Each number is 500 + 25 x the weight over the matrix's rms, rounded and kept within 0 to 999. Layers, rows and columns count from 0. Numbers have three digits each.

# layer 11 MLP up, 512x128, rms 0.273, rows 378-414, columns 0-127
486527473493540491484495510547503494525522492513508507499465487485505459469521508509512583522498478497472490538481521470500497496498495526478528503452514527480464457509544552481475521484516461495511491441474471497492539501516529506513483508496522506467496514479480515478484490506491514496509499520477510473538542521506507458488486493488513499446523514509499516481464455488536556486501
555506523474495489504500498476505487499492471448509518512460498538548498448467486526516518501502482471476502521510535458525485471491542513513493492485489529478535545479485512528527520450532569520482510452515486468512526506498500484473478425486462490492511503487491491530490506487472484472491524498497497489524492539514447485512487519528514495516494488484521482448509499469499498503482
505532467493476506485515485506518469493505469515497501543527490499498479497509487540520468494497513518469546503482471516507468527476527488516494514520531530492494509504448537478507493499462514477484502506496517504520496511510507485493477503474526502503466567464468483529486517468508489521506523507505514486491484473538480505515501543525518479499452532494506488471533513463503507537505
541527505522531476501467482490518477504502512547479546520548463467491484446476512516495515487475507534496484515508493448433487453504506492510435500510548489450471539506480505463521516476497485512446465542497529457495518490510506478529494507520514481513524435514480496559501518529517498509518509510511507512503490469534520526510508534469493498511540518529482510479514525456501500470515
489517489484493455509454493476513528517467525463524491491471500483502547496519505523494471511492449486569489498468478568526515471562553526538469490475490509503514483510481522508548516472498538492538523514561493522469485535517517513501501575517560469496474518460488561485479504488463492500507499499480519531507490509533526519515420487491529499485507496468568506491469532504526489534538
497483476498507450474528494478491489513471524501483530503499492571494495473496485513447485481480513472489503519524488494514499478497462462549480520473511470491484507502485529514511472509512485508502505492514531528509503492522522548520462498499491538511502484506546513476509479529477511469470520496503516518520512524504481468480513520452467528496503501520494475503515502513490520485473
514497468521494484570516502560472492511513507509462475491497537519514491532472483458494513538508501469483490517500520482482542470472520524476525499497529515453543475468521506526504460525509525506514512519481523522456501502535492533518437563523509509512484508507466513515501531495535470442503493482522493528531498468452457544486462503488520492471499531487520514509492509496474464513520
480476520477513472530463400485496543502488481533548470447506491449549529518494483460537487529497505445488525481502500532471530478496559542484487529473473499515529521508530495510500498506538511533464439529463553496484466504555484459469512529506441495473501516458476480503530460530473499478473464498526531509476548511493466528478470533480528541491489572492504485511507489476503489505506
482473495491510533485477508490508474526529500519491496502495511484528482485503533468496506512518497503508527537481486527511477471507501500500510499488532519504489507524527501499476489507501498518486540536517481512519536477533495479489508477480497515509519498468522498487475488521499518484481480502521493481520512520507479477527500514503491516513454499479525499496508506492479487496493
535515490497546522470463568459508514506531501503506492474493462487518458518486483505501527521478503467503506468491490492514524491502519495505506552494490471519539510497475538504515540554479519505524493475505471509518465455457507477478489497479497501492511504468446503493481520522496580511539522553495481462498518482513518504477547494485538451484504515530493527538490507495516505514506
507498489491536500483485488487458462530476521484529481499525502501510482499526489505447494528525487540517484505527522497497507520497493550544509469499493483488473468512503574463508492476488513463507497470488488503520509536513464495528525478508486482513474532550481548500530478528494461485463523503514460498481485501510471490467483491494502478523475492493493506513456488492533510501540
511542500512542509436493509469515535473507494499519531503500553486523489486519452473476497485525516451486485515513483537499510496499497526462563489480496469497499534498477506474520496546531507468540474502490485478454551540536479523531507515471530492514533519517536489529500545494499544462481490520521520473493516513508476480464457520486486514459462515505543506497476503538460493530490
526502526524530453511478534517462417501508477520542494509484524483501491505500503494452491538528497517505451519519490459507478460465524494504492495476465504467455521520485467508502523495465466482521551489494544565544519488480499508529519520531471473440481510476493479498538512522484506476503462510511505450469483508460493501511476501526514499509504551541493498531493499494433474505475
507493489497474460471511442483479456506485501474499501503431482512494514526509497501519527511483502505599520501474529508497473527510460484453501518500464468495459487498489467444476477543485485522497504478490508497507496493470532520496477511475454481543471511485510506538524442474503469459511486478541522508545525450480448468469454556510459515477512495497467456479495485491513475487500
512514490521480507517500492510482446516508509537510495537470499490536523494508492498468512471461478510483515512508504524498530476491479509510487486546474505494485492494464501559497505510475473534471484489469489502510515517527504474487502501488499473478507512482522489480504453485536525479468487486472482514465495487516497506501500509519496503467488500491512486492510502493490513490501
472518502525481526482477517493483525505529505514480506519513474544487478467498498523480510478473541540515455482483527492460492534514550454545494526501491507512526462464496452533485525499495553508533476514497485466507485501493492457475513471510516497527486468558507492502502479501521503519504519517540513454510504481454514502479447507499469497504491479508491481502522495501519517447502
490480476508551463483484497514481495460502527474503534502491502526478511489500525512516485554502475540462479524497482510444505518547452478483525511494521514554494533476464469467552511492464560533466502502503500472527497484483500517550494516486478477491465494525476501537479433468501501495552498481511497478519485508524505518513457457503491523483524500527470480530505530494497504513518
466520531506514528452472522462536504465507514484483510506434473490516497470481507536482488509499520514518487537493475482482545470514484472496459514535457481498509504494518485481477538507479522519537475490466549474523502447487477461491499487495487517475474449542488522505493505525521468512517497507507473512500473442506553521492516467510429506506529461525514517549502510488510524474502
500466519507500555512533517502458484516493508500501501498504501511498461468505478500486485492495513502513492504484481516514486513493433533492492516525461506472479490478566476461506491470457525455496454517505477440528468522485515512472462512480539446520479543523519513507469510499491494469496477487524494509535459462523537489468490500488506549505537480521470520483490454492497501526539
497522504496512479468518487456507515503442484478506524541518524486469489489478513473523500492468481518521486500461476493472533495536500562566519559527502476493548517542468523503515489499525522487507496543450529503509562494499430551494506546520514545450557495468523519518508481505513560533546530517453522504499505516526484447497504516512436513456471519523503516461525506448499513522483
487554522468482507504503454474498474505504509475462539489483491473521491504499504511515492519498499511517491507503489520498495488511508520513503495564484505472520498527503511502511507496512505522519499461472476467491486527488477458518493482477523478497468479479490500512497500521498502500529496462523462471506489453493503494492457487462478527492464482550478520504520488506536509484453
426522438536501504476518479513513457534474501506513448508477571467493508533530499498487528448504481531530558436526505506455467484483517482431513487473535496509496452497533577517500512502482513478501477524509496497500485504490503504490485524489476538490500500493486487478505522492519488482498520509476519560504514543486469508487502508502503519513470510476504504519500471469501474482455
532505541514512500478539484473536500521510509471467476469505525531481507477495510504509490518493498472492525464484538474482491478494509510504459471509489454486507501505487489508514522505447494490492490553525497489475517469461540499482556476529505453520523508472474511523510521535551478488501479542491454475527467462508521550519479464512521478495521488509518505550506498484488487503489
486546493484445497489508490472521484526483532476484479473478466496515514484462516495492556510491506524533523532465482538526491505519475512514492477491533513532511466524506494479495466545538518501477454500503515503488491499432450501498491494493513507526487461509483531481455508510463506523506510494519537498496565448511476494445463541510447481495521521467476543522504505504513485508514
486494493521528550533499479463533460495507507471493523504457529500490539464495462514496524482523520516524452531517463496469489509473478492501495490529500501483489450514516448487477512481503506494502480524510520490460496497486533496532538487470536480522529464559499507488521474521539469489506477510516474462491492447512525506503489470519498565505531519513470539523477480473497518478510
532503504565446524525510498478475566448522512538533479532470471530521493485511489535502550510508498461516493486485503520497562466493522504496515501528482473511532526492503531539521526486521516517518500488516475466516493456554492498493477516451525511515448463488509492498516528527490477515481441532531492498542455479513485473505488443478494491478440559553526460499462519528511517517528
529505527541508546514500552540522480486499517493448466513529539477450489481559495480502540510490485467494512468445528475474480505532470521478485488484445494529501500507471524529546492471479502514505505474490511487476507457492531513489487471474542498527515490491459481519520511516523514496485488531537523535512493484470516473490448506523452509465546493497455499493509501437484496534506
518517528487495517455579473483493510461479490485486486518477525509471483531473528526504467478507522495546514527492467548493472501528498487496554493476492487460479502519503502464498485510473501486522483488509535486504503509456492432518507510466490478479530490505527482492500470501429494480502519490522474469502452478520543535490511528493478510514502510471503490496445490461496482518517
479547529516464500485450477506530479525488522500467458524468468505503482533483486511518489512520510514537482517437473502514500513530516520477492476504478501514475496561470513410533477470504510524530497479469434535538489486484519464476471508552504470474537512483488499537495525506493492518486478495510484500470501517501435496508468497509510473548512511484439484417490497530493519549512
518502512543491494443503465490496510510456474504524486461501491459508554537495446511500512470525549509490513498526486501466491524454549526475467454477505499478525477540501536490477500486497475489461525534531502531499482503515502489514530524511470497502495509530496501506507509524469482526530504480476506509489500494493527512514451534492476531488516480484503504535517502499517489509501
473509485505553536483493474471495477512502529505503494535428465487492459478520507518518464476480479499486506515477521541483503508488484449501478462504497476509518506528509508509472491481497505516504489518520482466471521512474515505496508466544475498512497452478468518515490477491510452532535471461575504504497503512476540528497490506526489505493483495521467533553457512503427474488509
519526497497482472493519484541483509485456489514491506521525497470509476498500512454514483525509465479502522515491508503501513519536463546518498511469475492559506516506482510490492491510507471517496502457524516502495501503541479525478511510531438495454520527473475476494527509499450489471505522487492529480448521539454436508543492496528534503511482506507512497512500495517496479502491
517491495494520530496479500501497446512512476552523511532495502478472450515463493499478523478532477523470501448510509501496501492546497528508498516492539469495499470495475551534428532496484484481462508484485492494493512493497518535498495507473506539490524491532491478439515536544503515529530442472573436512509540499482487523515515493471459493502498505483527496518509504518499499486540
500484564503504481530543505515497505470489473478561499493434510503493499493548474510486524534522534493478498477580515440473499505526486493509505497488512520512583478543570466515552474533552483454530461506523547484509527506501477550466513460474475498501479521453517434517516508550508530499492481549501490489484498523468525464485482498559536498516470528514520502520502534481495484501510
487494483480503512522471492483476517515451507517517509509511553489478469468506493495494489499516499477520487502526489499462463474504532514452486512476505499509545510523491494516461495496529485478501529495508511463481569481522524495502494528513516496503508478517517478515507507482479483496474520536503482486515474521508526469500539512548509562515470488480522502522482492523504453489523
461521502490441518505548529475525527474473523486490498490517476500502544443489478476495504506472489496493502503487529508507478494491484483455507466517527495510480495505525482490456488505470477469488492514501476499488514491486506494498534541507439452518484488508521523468453458507526456550490519508490496485509507475483520511493487487515505562449498440507477518517551481509507528532482
488505497479478517553504508502435510491464538499502450508474495508479513415504482466540471474489511512515479479512488497462469477480461514505538461573472492492483511500500473499503497488482507489510484538511534504471497470505451455523472501483549460503493496502547472512520486494523490475525472453506467524508466451481508537502491525538479501539471508468461535468484480483483479509531
# layer 11 MLP down (transposed), 512x128, rms 0.227, rows 378-413, columns 0-127
467504509512483483537486488496509503501459487508511499540512467502497528512526504496495471488521509516515480487528496540508481501496510500477478450536480481482487504480524460505489500552495514517516524453502492481493489476520470513494483469465473462491486520505533458503479475536537489493489492534509471524526487509470520479506501517491519549511490504508462524485490504535486497516502
486523475500450497548520533528499479539508487441496520504494515500510515496571465471500548475493511496508524520528507480394492514509489500502487483491467528518480492549531488471544465471485535481508490512495478469548503424497458525533504500500527499482515509475524490511491529484522505498460487527526482509462522466539505502512484518514471481519500503472530465510513483539469543453537
500503541542507493524471488484494521490504524431487511470502496487504534492484491508497488521483491505478467545522508504508549521496487468498489484515488528516492498495463476460503484452520488517533507490507511501489493503469523512460505486517483522523507508503469501488510486500458535476493519517492474522500528521493504477496517478491479527500469497482495519532489512522502463548507
484481526476496532496518508534509496473514481448458499452493501517514536487477502515503488500522516505484514485504492528541476521465500498513495490509512490523502472482524512482507497538463513541516500498512480561522474492436493549502525467503477554524486588489497519491461517488475472497436551512533508453518527548501519511461512481482527546496522473469514492498500495552466476512496
498501523492515522463455519512492540546494512475468412457484456487472480543509495545494460482477474464485507488497470522456461522444477510510510470489515519578476519483492518440531485489566473476535527507485487436458544485470483513494468480506540536525498535518485506439476460477507526513506486477517564538511513530497474511474464467524508521474451454499460537466465530528484460462502
518513500508464489483481501514504511493556463517524524536494477467483549507491513494505494492515496531478503472514528474526522481478532475508409490478507525503489545492522486488485493479532482489517478509518508524518553470478465512498525496490514509490461527475459503470449492505512501515464514474528489524497488506483474503510480495489484514544475487523522518511512531462486498518543
519505534498454550491489521496491516514492496482550514501541521477472496524485499469494496492505515477481455457491575523499502474536490464504500494537488470492506537486507500532503490528450504445500507506511472505494446462559495468471542508459479456502492539503487481508477527518503581533498500492499562503516459524543525512438506511514540498485485433537436520494540475516476513492527
516456525502454501526485505503530468544511551490519525511480500561436524509530495512526522469529498499483475486496465526479515476520492485491526448472549569477509463498467539515423504556487496458456520523491489432486520534534532492463495527454485507518498528482510495437495439484478490485493466492502522491516464491507515495512523502513519482527519519467494450513564517470499508489524
543503515492494497499499485493494524501491489510532462477504496525495512509498459558473483498497496486475481471526511472492506484489501490505463490504494484493512465455481505506512509486515507485521468478481493522463477537498516545502503521521505488506473522515470481496509509481495510487513510497487512522513471505462496518490474492512486508477531501528498473504510498503505491484522
479498497488456465525530493491501505504499513489475505524509522495500544506514511507515492502487516529516481513507510495525482542484497455499501459529514522516438511478496487525504465494506506511459450516497525505491526525500503504502492482480484520518486514498540493533507488471501472522492505473526504491495502518498533498528468523482491513543510497503523500478507526503458506518505
519469503504525534470543460555503522526469512480503489505505498462533503532477504508512505509462483500454536449463500523492487510523501488480510499541512523480508485462486511517503520488486470520477498507505511479513475555490535496434501532523500448464517525478514475542524509491502503521510488497508493499472503483476440509524466488526529503426495515500498515489510476525515512514530
456472491515448495544488487512460490519497519493478491484490467493472537525489529536499486473504456551497474485503489467490476521505479442518491509508523553492477495484491452544489514492460493527511518509477523526540488513483508522466507470514490524505495552480449508471485479517481484507534514477472522511498509531447518510494494490559527496512516513479489470507519505459542553499518
465519452460464485490491500527543535521487530502502504500492485540523507503534505496509469485485516464515534493503480520503535514527490501514523498525523500521495500491546513466464461517534492467487466538524455468503488525563484514487485490504532512529519501475501534555478455458516513535485488507495537506504524495467518437470501509486504479497474443454457505492525480536565501476498
513520485543531508496511544517547513447539476462513546476487507542497505518498460451509492528488497492508484522529491525501497512515506475553492518501542558475438553451542505514490529470490497540493487505457502543474523466499471450518512521475473496483485553526507556436474520529474525491492542521474506484468510509560512501545524502521486493479487522522515496519526505539524544478496
510499482522500466515527491506524493490493512507503512484477535516482530491512526508514479521510500484478496489523520490520513507519518494518485515469521549509527508485508503466496494461523484478532485501484497505510484495474507524539516500530465516483507523482478482497535512511506450475498491518503503498494511530493483491492536501502495516517469483518500493502479503514497489510527
512526510486484521475534478488507492456493503461501537476482498540516510517515510489490481505529483426502495473484479496524483487475471487472508460477528493478459501515506492496514476501495510488507550518522504519466461510498527467497523517467462537533550479492516526517462498505522517505502481503513518466486478503546546458499543497483525498541511543510546542481509503549493524501489
477487519510502527522520500490526499510463501489466485498506485485501514513516491491485518464505519528519486492490476486539520454444527466511461517514544489438488484548459541513459490517523507453523495505535540519470527512479491489493498491545517517511546488505462480485480528563467527493439490537493501515476493483495480503454526548507465476508483491494551538492545472486520483489468
523544514492536494531559484517458501535512500476480503509520494497474513546500495451512518487511470517511535486509487506514450503476505504487510458485482511502471508538527507497500508501488481533484530489468483508504524514505498534500478509527507510525525522478500481515459514459505467506514518520501496488490556513499469508488498515526529468515481486530507478495506481475492501510497
477511463505565527518481462485487511484498490513500529478532482477484481488475491514538488495489521475497523526491514527495467490549488531506557510515494506532547484497439504512516514528527495507493529496503473510447530526472477520470504534515529516504508492463540476523530479500503485487504506490495486547510476487574468481473547484488472486474488510528527470556463484479517528496498
502510506467496497555563527447502495536544470478528491537553523540483516520417431511505473430458482515480502518521506536523484463470534520512552422512517526473519509492516485519515470491512480463446544479479486499492502485430523542495540488466551508499508511486547473504445488504470498514479478496492477501475522536511505501512497473554520516485558474510519502466504476529477518512523
476483474508516501500504536513466533494494496501501481491524494513537546494542498516514504499497483516494525545484484491500509517512503476484489463490490511524469532481473514494511465487465500469465504516529543506521515541499502504444495518483506494478517526503486490501500481481493493460455483532445528528490529501505518532510552503483554487514488504469504481502485482427489481506511
559502513498480516539473496525491535498519489465477481471520484505490499493450521525486492513496507487452488569495485495512504531457513539548487442482532533514470551508511513493564513506518502513487545500500498519478516496484583527551528496520475488516522517473491509520494500467480478475495517512462537505499547450499484493515482536430478507470500505467444461473486532478506501475505
481514491488470492522467505515474486515466437492531474516492516466522524507514497460496515471478480517505495497547462530498509503487501521473544502483501529534508519488531487513467451524540502538500513469483480519461477481519486498550463469508502545495490496505532493523456489484465499530505509484498530534486515538518500431500501532511514532488508462480492507509466511508512500505482
498482496540527475516484503514503505477510489525535495545475523484522492549531494480482462511484523510438500465495495450452472485501498497480523495489492479469518509499476495510513531478453460444529504472477511487474511499500547487498510524515528478487505541515492496504521521476515482482491504528496471492473478526477515499529530477497534526480490488528513490467497504489512486490494
488470493461476479511503554524507540518518496493520473500512507487499470514484541475518507484459495482510541466483515507519479499539523500479512521475501480499531508514479544520489533515480527506504522488487472511515517484513468481517500486498465472523489540490480496531482499503460504531489472500494506500498473513510513514525486498481508446483463479480495444488497478519508467513491
496475519505513524516495512574510460490517505533508522528500518519480474489534439445481537523495485497497427480479492537505517497522481509521501512505461541512498483502500491516493481516453524477490492562513457441488542491503527576475511478514499491520444535508474468467475528491509531471493495486476521453482512465498502448503538490475550487516503469484445506494495536475452472498515
514505486486489490468519540516477498484492461542524526499476493475495456507521510479536482485476534571496507488526512505499524496462468453488478514486475521532509520465470474509485470473524518563501486471513457496545439523495505508457503506511478524499483503476505482481510510419483545489538483506517546459517532512489447524487553495526525518488490466502482464506518490522489569473480
474499503475503519549434529517526505491523507507476514475511490493516525459495453501517528496498499504474505479484507452530495488478508492537463514502498508531521495519517514533496486470542513501509522512475498493464506448538490515485528529486530531512518508468501503490496486464533524527501502506498511518553549536476524493519486534505529512461470461540507537490478475495473515508481
506486523506490499461494513515458536494506450503542591455471520488511500523503532523483515509484484513562488481520496495503526482477510488497455525464530456470512501507467516505527512528525470486542511475485482483546562462481473472550529499484488483487525494486463489448474528547466517544515504488483470507524496520478527523508436504500495514553488519518517506551528517442445478477526
484481468509510522527504517526524488512561513504483513513504496552546522511485473521517500515455445516532492466494505484512480515539513454519494561509504478505503461489494512440525521523485487492512491517465506446525526502470474433457505491483540522508515473535530495478539455450509512478487488509506495511519513474521509487511534477501528465532485534490497494485451487525502555475496
484521481480485470487490523514508542536490505474484488488511500480513500498475496454451522490526499479532502481528488461475486474468530549484497551481483483487523495487511515537488520518493478481502503508487495486508461474534518475545514522479489475475528486491501533526524525489504524482515501547497476494494493459523483496460496498492514498496508460493512493468539476519522492481486
470524524527515511499490504482515515497554509490493510442525512522494517524512500563518488491494507520518486491494495486500504472478512497470488500551517484475502478516493477513531504481501529479474504529466506508514481483482518476518500531472545548518482481491521501530473473514518480514474507506518506513488457489519543494470486488492469509508528467501510486478515502499506495487501
483546495492476488490507484460536471511487502515475509506502502495474509512519461494470539509514489484530443536496495490539484482497481533514508489487563532474486449504546547464564532494505528521468496500446501513526490511466498509519479475522531503494521488467489501511529482514479482465497531522479458486472478524503525522510458552507513471482497495570490516520485471525481481484482
454501525516477358503514486502518492516527471498516522517495500439554505512462501549515557476482500471510499548515517496471563533471485508504467497469504586504531569534482501533502432516490550490496547478508469479515514441498526559566494462512519490504438512490501492510513447512479452468487526501455536488489519475511511459503502561464506500535498486512481530502485531472502498488465
498490492489485509511495503497532494488542507460504483501497445523501524520491460495492483506491478558481478498498532479479529504480444479525503514504516477466515474522503523503551522471533535509497492539517502496465497487521484487514467507486520550511492530499477562502474510528476524473520452459495522489457508471507536526484477500477491498439504493462465479484491498459503571474484
532454522531552512508500455526468469485504523511514488479461514510533493518518510524496484494503476522514468499522493495484499511520478511514467520525500529480508498505495518440524522501505534520490481488501526477487500521526495516497480457484525537466505505507481492507545545518513532506516481465475478517484483527523510502494476499520511488514498558479493473481452512499499496473499
# layer 11 MLP gate, 512x128, rms 0.258, rows 379-414, columns 0-127
519494477496543490481473527543509501532526486518445542502508461478507516497511518500525526449486473426503498524506534474485510483522510473513492508469499490489557564498484510541504478467508549462503544479519481517514497477476489520444492498481499538497516470505513498512465500491493509466502515483458505494491520493486521531519507498525500460541521512535469496562533510493503471520495
500504527501495509491497491518495501507443461505503483476502515475531503524485541487522451523495463520520490527484522534499496502492504511520542516456489483511509520516489511480481478456467492491491499481496470499519484496491490477488470516522463480465453507462510488484519514460461508478462529514486458496498470528526484538524501483464485490463469481498490468504516495511531491536470
501487501499497519505487486535452478526496485524490524508528395504559472501494531448555512484502482481503531499518505494503529457534509476454513543491515491512526496493512517491532487505514523492497516468474547548514514472488503514515505524502549482520483538479517519463499501490515490503424523539493522489453526531482460493498492494510510487496466510495486497493531509480496504503503
489509450454510539487529521476515496462511513491501515482480515495509548472485521505534540477527518484535502442497491519486466516513489480471475493480482496503522509471482498507456487514517491571555510536488481502496498477522502470442466491482501536546512445499553509493493491509526548507543504505462531484514520414533502457525470543488473507524450490468545507521515541484478547536525
521486503485502509472533492485502509482495483511489543516490507487479500498495506502513511501503488500531513474508514502495474509528476516488522522529455463515486497512483490515513489455483507532489474486460477482494513494497503456474484474516504539503521507497517510505508517507482491471533468466482463484501481509448492506508472514522527486526421487497483479469504556508482487466500
498523481482452475538494456507516505439488467513514419508492533465552488478543493463510449538499493518498502520541505462518511520497532535486494483511548485507525547490509481510499474505463504467510516492518507515521538502491513507504526450526508495528490551478513503558504520507485565498473501475524489516533522538497485491500509492509523497535484527494480444478495491519454502493505
504508515478446490472501475514515494514518468501501523508522515457544537562493472436535512467497530513517500459490506500474528477487545495543484512503445469496490516472468504504516492523473482511512564498502500485472586502500520510495523495505493521530526512507515506555496545549520519518489481469498508550447468534544470481483482492523498487472466448526507492527523513578463494475512
513528490493503445476502494507489519499521502524507509500534506513443542513501497538505509500493499531494492469543492485511500522479455498541507491502488503522505490500457523494475509490499510493493481503538523479465486498507504488530509502524479494482513517486535480499515510500492496486507517520486502500478490538513482503455518497501474498527474515545497472488517524491523506458524
507471475526542492495481483450509506518551528480475494499449464496490446484492468522505507531505467472512460490511498516480512454540519525536512554505494491465541482531487508535553500494500530510498526457502468521548477461495491465496492517504537511477486517443472541506516530509462521479545478515482474525520508499541467511485518494506538437503456527520522483514467550475497512454505
529520541506521500483572524522492518491457474508479466510486506471527498530542480472521524479529495475540535489503497478528515537458489479519522481536517471537504480483514487519484494494496484537468540525535484483460474503479514490492509523507498513490488524507512500514527503500483436500503490497509495493500472511482489519494490472506532487505482519480498498493499511541486538488495
520488493470537486515500497483480479521482506483488522480472504528523448501471511474475491461559459501482489500498528464500525526486498489504524531483471529498514520556524458521435516521525479563491476501499534495504515496515469505505492512505475507512473543487509484502547468494475478547469521477437502515539484534478466526504491492489476452521521496491551541486474459412519447534547
523513533499514448491520484542509490503477527488500499534491541510486512502483532501496455502493485527540509511507490531551463551487537564450518506503510508496512481444485536548508488469496473521510522489472522496475469530484495514509552511529443516493508530495493477477524520483469465521465497534487473494490498540531492540517507529494530505508504493469565481452481524496517478483491
469514499492488512508490572505491569490509508477469511510503533531518524525460496477502497500515502457540500463454515471549485539479495481434452486473526515512517515494493543496522448531483483517486523491536489518482479518535527475476507518500509537544482548515517491482488480474495507536498496489518495477476524513504467503461529527483522532498517517473527513470532541518550518476457
491496498467504501452508476453480501494497455484473523500513500483478510504498474520488511516519538532508527473509494524532489515529502500508505496493512496523497496513501489524501477483481521537484482474516502491502511449457528459486498541475507500509519438479491492493463503498476500475458541494495529499539511498501477498507497498490508477492498489505497506505517504480522491504471
576519479517477522465487460485508475431506504475489528480473522540502509534516522512520480515501501490517516496465495481493499472477434485465526512498515475468456491518469463495532491540480523493549489523499506513501512472490521482474547506480479528472535512468479482488528514508487513501548508466501511470488464505554516475506464505472500492477487501521500475467474499542491530502477
471494576487486545493504501497537482473437474511503504445475509517518502520527503528480503480524494495525511469485497475505515470473524480459461495557464499456495458468515478563457495506490491464545485486477551529472509514545480510474481507512519525489504488516517446519491484507504525477493448522515445497487507498455487490490499523457447479514513454541513493496568479463476516514455
472477505539455514466507489550518532460503497496455508461502495498506527535547505491530528556445507507499448501482520519498509524511487477513493505487490471490501521486493496504515526467515528500490496545477502446456490487487492477492494452482478512535555467543443492475517496532497509501532554484559530461474453516498512573478523487481508502518534530517511489489510505495534498459513
500461506481508497528489476502498489482496507490523473488445491499500496490475535529491514548494470504507534514525488519517458520529508510502535505492499528513558522492504506492485496486498533517481525523488469506520490524478524507475462467505518488474541503434538469496503497468506506476446465486494510521466501541499486497487498473518509476498505490518504470471526479544426506466481
464483509519520501492474513534509515459479562512507539524490492510457499516469485516510520522479515512478470512554502478499540502482545493532491552524434518515471514471458522542492493496501561481505512524491521484496524517531547547532475493457497516512526529453532481518516544506488515503519460511480511549499536509476526504517432537441477475499528560465506469512521485497489492478503
466514524534496520495507463525500524508483474489480488447464517468513501520531485463499510523502512494529501507481482527497490500515506514496547508502511491534508525511489527439506547517501495500486505511456551507486482506460510472507477523474498513479508482514518497512519489488509459539520494504523458455525512507516529475519487536495450498481479480465497499512517496502502505540493
543512528509542516523511504478464435495473487493507457472492467522465504527473468547487467469486509481490456543537490502498457515494484508525492476520526557529446509458492495505527476512547489483505530489460511471517532532483537468498490513505463499505526521487527524503461496504510485510492501518530503517465509469514487477505475522440516529488533503460491462504481509519495558491544
476498525481496492541517491544494477494466500434530478562494529460475558501467490469518523524541469492491504522509504518493518488478500517497492457473479497541464498497499497508491479494517467492471495494474470478452456498473542432536497500513527521514502506460498487524476544530493507513517522518504497519491478497525444465491458572519485513485487521509555490500469521524538446543504
530513497510491499533540510529504527493514490522565539478484526513519510532557537489498461488505502470508499478558485491462494536484548510460526512470479488481551522475492521523530467506483503507508509488479506446513501483496515497493510530463492479495539529556494478473517489492507494478493466511504464497478452526478487465543560468481503545492446520520526487501519515529508489511460
487488502523486496480508504496564459500495496494495481470467499516503546462515472511505502461538508539506488478507500488501500497520503457474524509506534499469528510529499476519472497501519492489514480519487507519515491459516534507518489515496510518496510538484484471465502537538471507496501486486475531502542509495498518457486471482481496505494473521493480516474491493505475472472508
493476509512455448505474539529466517479475522478494507495471505483464500491546481490483492501473485515495510502519490515534518500461464461515502501495487487513505466501481487458552479434528450454484540508510460472449489504497493489498514483467521525477514492508520474493546516531516486513505489524497502487502519532526515492453492503446472481482462437510488522521437512506462536492470
469491508537504495560476498529492506481495538463494497484494499505508507527493472501456506494504450467461497538497507477493499508513492473492497481487520508434519524496521492470491512526491485499500486502485551533532496523503490467518520506499545507536496472505493495514493512505492456504474480488522509540517478486491481474525493532499461520489480564460530516495477476571556496495525
514478510509514503471474429502493481449540502485494454506458506481540498508462507508497514510492489527512512481487522486507498518496482528515494476490517469506483532515504524546517527436474498511505495462502485506541469440500545526481512474484467541460520500463496470504544505481491477523533496483428451459469477498533464507499515461499473513532517555500509493519456539485506530483441
501485507491470512516496467488470443527479471513494440488518541478504503517525483477502515489516509494472533504514482479548483521480462510467462491491465481511529466480487498533465510478432493500531506517551474525496470507530473580514506506481523533500486543475486496453558534461509566498487524529506514500507516489469498505509516474525513487472494537517448540483510474540504491486512
491488472505526510497500519513530488476424506480507523474489526461532555502543467497448568524515509504495502564503442484501505504464485523504452487535462466503515474492516468526486508510529525504527464458493512477504474498548494521494506530508469509464520509497500501491510496532502479477514507502505482500480514490476486497532506479482480497540483468528520523511499558490502494468510
499535464443484524500529559549508546524459525488467497513504482446504511472479502434461510517502475494530535505468507502531478483523523476493529543505487462504532513522500538523496490537472433507500494491518497441537491524507493507503512529477466481480511522498499486501519519459459544513519512542495452508509498498498483490491509529523507498490498508507508497476523525522489498545493
496522471492478500505468517473505517473517485510493511491502479506489540496485523517517496491527507539487514508502435472507492514470470493460479487498496538537519480533463489515509523530487469469496510502479507451482483458514531495484497525524495531536497490470501516473486517512515482504510505544487531537494497467497469506508488523508501525470517475472498472471490495512468482498507
448490527491541517502479482476424491509538526495502475433517485511523518522479525503500473475514546491481506541482539483466508497500499512516483501510490504506514472458501520533489504476479521494471462478502530483521515446494500533525488484463469518493480542532508486490504474523505518537474505510519483494508472474527513523485501485551540475507551535501535455498556556513494504484539
493497476470520517506532523519482530488446567501475502531515508499453478501511518502498535515499488487491486469501475496482484547492459448499472491495541482509467541497433482469543580500475524482528500537531528505467482519459496464534500521467502503507558508488465481476488518508497510523501496500511505495483497482517513529454552493502455483456536492475495450452505512473490487487529
488463498494492511504513502513514509513479488508524518470501512502532479523500480512507481480519518515497464546524520510488499493500485428501509518522490500492482513492496517505491541455461497523462510482477488524463475498463549451508480553522517504490504504464506529456515477516468481507548527476515514493497484465452509490498522458504539488494484515528468476487453515513506490498485
511487470505551487534552468527461495475502514469489494468525540478495507537502518500502517526532477481539504473531474486535535506542496485504494507535527514524512584508485500449508530485496515481540528479535520506519500444471480523490520468488504466479513541492528506497561525503496470460535518471512541519508542527516486476531464491478525508494491485530490486474477519504521516526496
491479537505506527574484516483515452527494564503448445501478511509481552475517448511484496512530501553573483471511543515487455520525456508512516503546488489498460502498499507482507478515482493515521503513507524480478510476445491479516497495481533504492498499521547503488483459483511500496512493474497521539540521443545487525496486494539501469541517506478469488525521509529505500505530